config.toml
num_hidden_layers = 13
hidden_size = 64
num_attention_heads = 2
num_key_value_heads = 2
head_dim = 32
intermediate_size = 64
vocab_size = 1024
hidden_act = "swiglu"
norm = "rmsnorm"
norm_place = "pre"
norm_eps = 1e-06
positions = "rope"
rope_theta = 10000.0
rope_fraction = 1.0
qk_norm = true
attn_scale = 0.304
bias = "none"
tie_word_embeddings = false
parallel_block = false
extras = ["some layers without attention", "local attention windows", "shifted keys", "gated attention", "capped logits"]
init = "normal"
init_std_qkv = 0.0672
init_std_o = 0.0
init_std_up = 0.0672
init_std_down = 0.0
optimizer = "adam_variant"
learning_rate = 0.00413
beta1 = 0.9
weight_decay = 0.0
lr_head = 0.039
max_grad_norm = 0.5
warmup_steps = 564
schedule = "wsd"
decay_fraction = 0.931
decay_shape = "linear"
final_lr_fraction = 0.1
batch_tokens = 16384
max_seq_len = 512
doc_mask = true
train_tokens = 85220000
max_steps = 5202
dataset = "wikipedia_en"
Each number is 128 + 32 x the weight over its row's rms, rounded and kept within 0 to 255. Layers, rows and columns count from 0. The size above them is the row's rms in percent of the matrix's.

# layer 5 attention query, 64x64, rms 0.171, rows 0-63, columns 0-31
size [115 110 129 123  98 124 107 112 105 132 107 107 108 110 123  98 114  79  91  75  84  85  70  89  84  70  90  91  89  73  87 102  77 119  97  62  75 106  93  86  81 122  67 117  87 102 100 110 110 124 105 104 103 104  96  96  90  82 117  92 111 105  99  96]
[[117 154  73  70  80 140 123 153  88 118 106 113  46 120 116 150  86 139 141 127 166 128 155 136 191  80 137 101 133 139  84  84]
 [117  96  93 161 138 139 109 146 177 158 157 130 169  95 194  95 117 106 183 140  73 122  97 200  64 154 115 202 140 148 111 128]
 [106 160 124  21 109 116 141 120  92  84 108 109 123 123 102 104 144 155 117 132 158 126 148  95 156  94 143  98 121 108 164  93]
 [ 79 126  49  74 109 130 167  93  92 114 127 102 135 112  74 107  93 121 114 113 154 102  89  80 179 130 138 116 117 110 119 105]
 [104 183  78 137  98 137 154 130 123 174 122 104 128 115 112 127  83 126 121 106  87 127  78 131 134 151 164 167 110 130 126 117]
 [110  82 125 180 123 151 105 152 193 126 166 132 152 123 137 135 109  85 172 163  77 163 138 192  86 141 143 134 139 129 119 157]
 [165 157 124  85  86 132 126 165 107 154  88 120 168  65 147 174  59 171 170 109 107  98 170  82 162 101 142  94 159 135 135 113]
 [153  99 122 175 115 171  88 193 160 144 169 135  96 117 158 140 116  98 172 135 104 172 117 195  69 151 122 144 112 178 104 137]
 [ 94 139 152 166 105 167 152  65 118 127 118 137 103 135 127 159  77 134 100 175  77 115 137 171 123 215 159 149  70 175 115 203]
 [104 106 128 187 170 161  82 147 176 124 124 200 175 128 148 146 109 106 131 120  99 141 132 199  60 145  96 143 127 111  92 122]
 [141 149 154  90 104  50 145 181  79 126 143  96 117 138 156 136 108 142  83 110 154  99 130  64 170 141 140  68  86 102 135  60]
 [126 193 133 111 100  80 115 110  95 170  98  70 154 112 103  67  90 167 122 116 163 102 144  72 183 131 121 130 140  91 149 104]
 [172  92 125  90 129 128 115 117 103  87 122 144  96  96 139 128 113 170 110  99 172 125  74 136 127  84 158 102 105 123 153 124]
 [ 96  79 144 191 150 128 198  96 170  90 144 184 143 152 125  91 119 110 140 144 105 141  92 140  71 162 133 142 107 107 155 149]
 [125 164  95 100 124 119 180 100  91 137  86  81 139 109 101  97  98 138 116 120 160  70 154  82 138  97 105 108 148 102 155 134]
 [168 163  75 120 138 190 169 121  99 112 158 128 180 158  82 121  84 105 161 144 144 118 186  75 125  94 100 137 129 151 127 110]
 [107 109 145 181 134 151  99 171 186 124 165 200 110  85 148 147 161 100 134 140  78 169 144 187  85 167 145 132 134 141 109 142]
 [117  84 127  88 139  90  98  82 152  96 178 171 144 180 147 111 168 142 135 158 137 176 216 145 124 127 166  99  88 122 107 142]
 [ 89 131 138 129 181  80  69 132 171 109 142  87  75 181  97 118 153 149 151 176 106 136 122 176 159 123 138 112 141 122 126 206]
 [140 113 143 151 136 132 167 166 171 141  89 155 125 142 113 104 102 122 103 181 111 109 149 141 124 165 138 220 106 140 145 132]
 [ 94 163 118  80 120 157 139 194 134 178  93 144 134  97 199 124 132 136 134 107 112  98 172  79 188 124 106 106 103  68 129 133]
 [142 110 134 156  81 169  86 107 110 129 118 132 140 128 123  22 148 153  82 127 151  94 123 110 106 151 132 113  59 150 134  90]
 [162 133 147 101  97 117 114  75 132  83 100 103 168 139 158 109 119 117 195 142 147 144 214 106 129 104 163 145  88 166 170 129]
 [109 106 181 116  69 110 133 128 154 136 103 127 147 151 135 126 105 110 155 137 134 147 155 162 160 184 170 125  87 154 130 137]
 [101 175 121  95 117 127 163 174  99 132 140 105 137 156 118 119  85  84 141 111 173 140  92 127 143 128  75 164  95 169 148  97]
 [ 80 145 151 200 145 125 137 117 155 100 140 116  92 100  99 100  95 156 141  60  81 140  81  71 179 179 119 111  85 157 160 130]
 [ 87 136 129  86 140 120 152 126 100 113 107  96 109 156 167 139 124  90 148 123  71 109 115  81 175 187  99 118 121 149 128 131]
 [ 62 113  94 130 142  87 147 107 171 158 120 154 159 117 131 124 158 138 165 136 142 159 148 143 135  86 121 124  86 109 168  56]
 [ 99  78 167 118 186 110 111  67 144 125 150 168 141 143 139 150 141 137  94 132 190 131 148 168 190 106 173 114 137 217 143 121]
 [146 157 109 133 154  89 153 108  98 161 106 114  86 162 178 129 195 123 108 135 152 171 138 106 137 149  86  97  64  95 147 131]
 [101 114 131  98  88  64 185 184 133 135 156 154 180 118 156 145  89 110 154  63  74 165 151 124 169  91 161 115 154 100 149 146]
 [164 109 101 167 175 146 137 130 136 166 130 133  90 115  67 178  87 167  96 186 165 129  99 155 154 136 146 147 130 145 129  75]
 [102 103 125 180  99 104 112 159 156 109 156 202 122 139 174 161 127  79 142 136 142 123  76 127  82 186 130 164  76 168 129 140]
 [144 145  85 120  44 123 105 138  99 140 132 129 174  81 113  93 157 112  92 122 150  75 133 125  98 165  54 116 129 148 156 125]
 [ 88 107 176 191 142 109 106 134 192 122 166 172 114 139 158 133 144 117 132 141  73 144 130 167  92 140 163 153  93 164 111 145]
 [169 155  87 155  85 110  50 168 126 150 154 117 176 101 114 132 179 149 104 136 145  99 139 146  35 148  77 141 114 118 178  97]
 [165 140 164 166 194 113 119  73 165 106 127  76 114 142 126 157  82 193 136 141 168 183 156 111 152  99 156 140 113 122 155 139]
 [164 142  90  56 104 137 164 112  63 124 106  91 124  82  99  65 129 111  90 129 140  97 119  77 138 101  92 126 178 116 145  93]
 [112  78 172 167 151 155 137  91 146 138 150 181  86 158 153 155 116 138 126 153  95 171 112 177 113 150 168 140  77 145  95 141]
 [128  90  70 132  99 142 153 200 111 136 196 112 107 152 142  97 161 125  67 143 113 135 100 104 122 170 111 163  95 158 108 112]
 [ 82 120 131 127 163  87 120 153 130 103 123 173 138  99 156 119 150  96 132  85 117  79  99 153  96 180 123 132 130 149 101 124]
 [114  78 163 192 142 114  45  99 200 114 128 162 117 124 127 153 100 158 135 129 151 130 138 197 107 160 192 149 125 156 117 138]
 [139  69 180 189 129  61 130 190 159 109 161 148 133 167 108 135 158 138 114 123 123 142  88  58 115 114 175  90 142 145 155 148]
 [157 163 133 101  69 134 152 158 101 148  74 103 178 133 153 107 110 147 121 102 135  95 160  76 136  75  81  95 181  91 116  85]
 [176 174 117 124  82 130 130 174  50 127 101  99 139 136 162  97 107 120 114 127 131 105 173 101 152 132  95 123 148 105  78 128]
 [158 140 114  90 103 130 142 140 113 134 106  85 190  70  92  89  97 144 118  94 149  94 139 113  90 114  95 142 158  99 183  76]
 [142 122  88 164 110 184 167 204 179 119 171 126 185 111  80 148  83 104 154 146 107 124 148 219 123 143 135 105 169 157 143  73]
 [141 147 120  81  84 151 106 104  90 152  99 108 178  53 121  96  92 131 143  83 130  68 186 118 145 145 119 139  93 110 131 109]
 [124 147 108 161 144 159  73 123 153  52 144 133 132 102 108 124 136 145 135 145  66 154 151 143 119 179 165  88 139  75  78  85]
 [124  69 154 185 156 121 133 122 171 114 132 149 111 165 129 166 124 142  77 141  88 177 127 187 143 123 188 125  91 164 116 194]
 [180 137 166 147  68 148 155  54 151 104 115 135 144 188 167  69 101 133 153 127 160 114 138 144 113 178 105 229 140 134 113  84]
 [106 160  98  88 104 168 194 101 129  85 133 118 125  37 105 139  84  97  75 129 154 145 103 179 127 164 105 110 120 116 161  76]
 [116 132  64 121 128 184 138  80 118 174 121 131 165 184  65  96  97 115 161 123 122 116 111 142 168  60 138 114 128 115 125 103]
 [103 156  94 115 137  94 114 101 137 147 103 127 154 154 176 117 150 176 169 121 103 147 142 126 155 102 121 106 113 160 140 142]
 [148 178 136  88 102 128 132 114 136 157 102 100  97  65 190 106 127 171 171 109 112 142 238  97  83 119 143 161 105 123 154 122]
 [167 118 179 145 150 119 104 162 114 141 107 145  93  80  87 176  90 137 170 122 122 100 100 128 111 122 125 143 145 181 112 109]
 [117 105 100 126 165 153 120 109 190  79 153 144 137  72 134 167 119 102 177 155 149 187 184 137 157 114 121 116  85 180 119  84]
 [ 70  99 168 126 124 153  39 126 124 109 178  86 104 126  90 175 170 109  61 155 156 140 104 163  99 123 121 140 105 117 122 113]
 [126 120 176 118 122 124 116  98 109  61 112 117 133 128 125  88 135 179  90  60 139  84 117 137 172 149 152 105 178 130 177 149]
 [134 138 112 159 143 134 122 135 134  94 144 142  30 129 103  57 139  74 108 116  59 153 152 160 119 135 115 207 149 138 188 175]
 [ 97 124 108 126 149 173 101 146 129 108 108 161 148 158 154  85 118 110 138 180 101  93 143 124 109  82 150 142 154 117  90 148]
 [134 101  83 116  93 149 119 202 131 131 163 103 113 133 128 168  62 163 130 100 156 147 116  85 141 149 137 124 132 104 183 164]
 [135  22  94 108 120 131 109 162 146 101 139 149  99 119 126 112 131  96 181 156  90 138 112 168 114 157 106 154 170  90 179 156]
 [128 140 158  80 116  92 105 144 102 122 112 154 105 144 128 118 122 140 135 137 178 132 123  90 174 103 119 190 166  44 108  83]]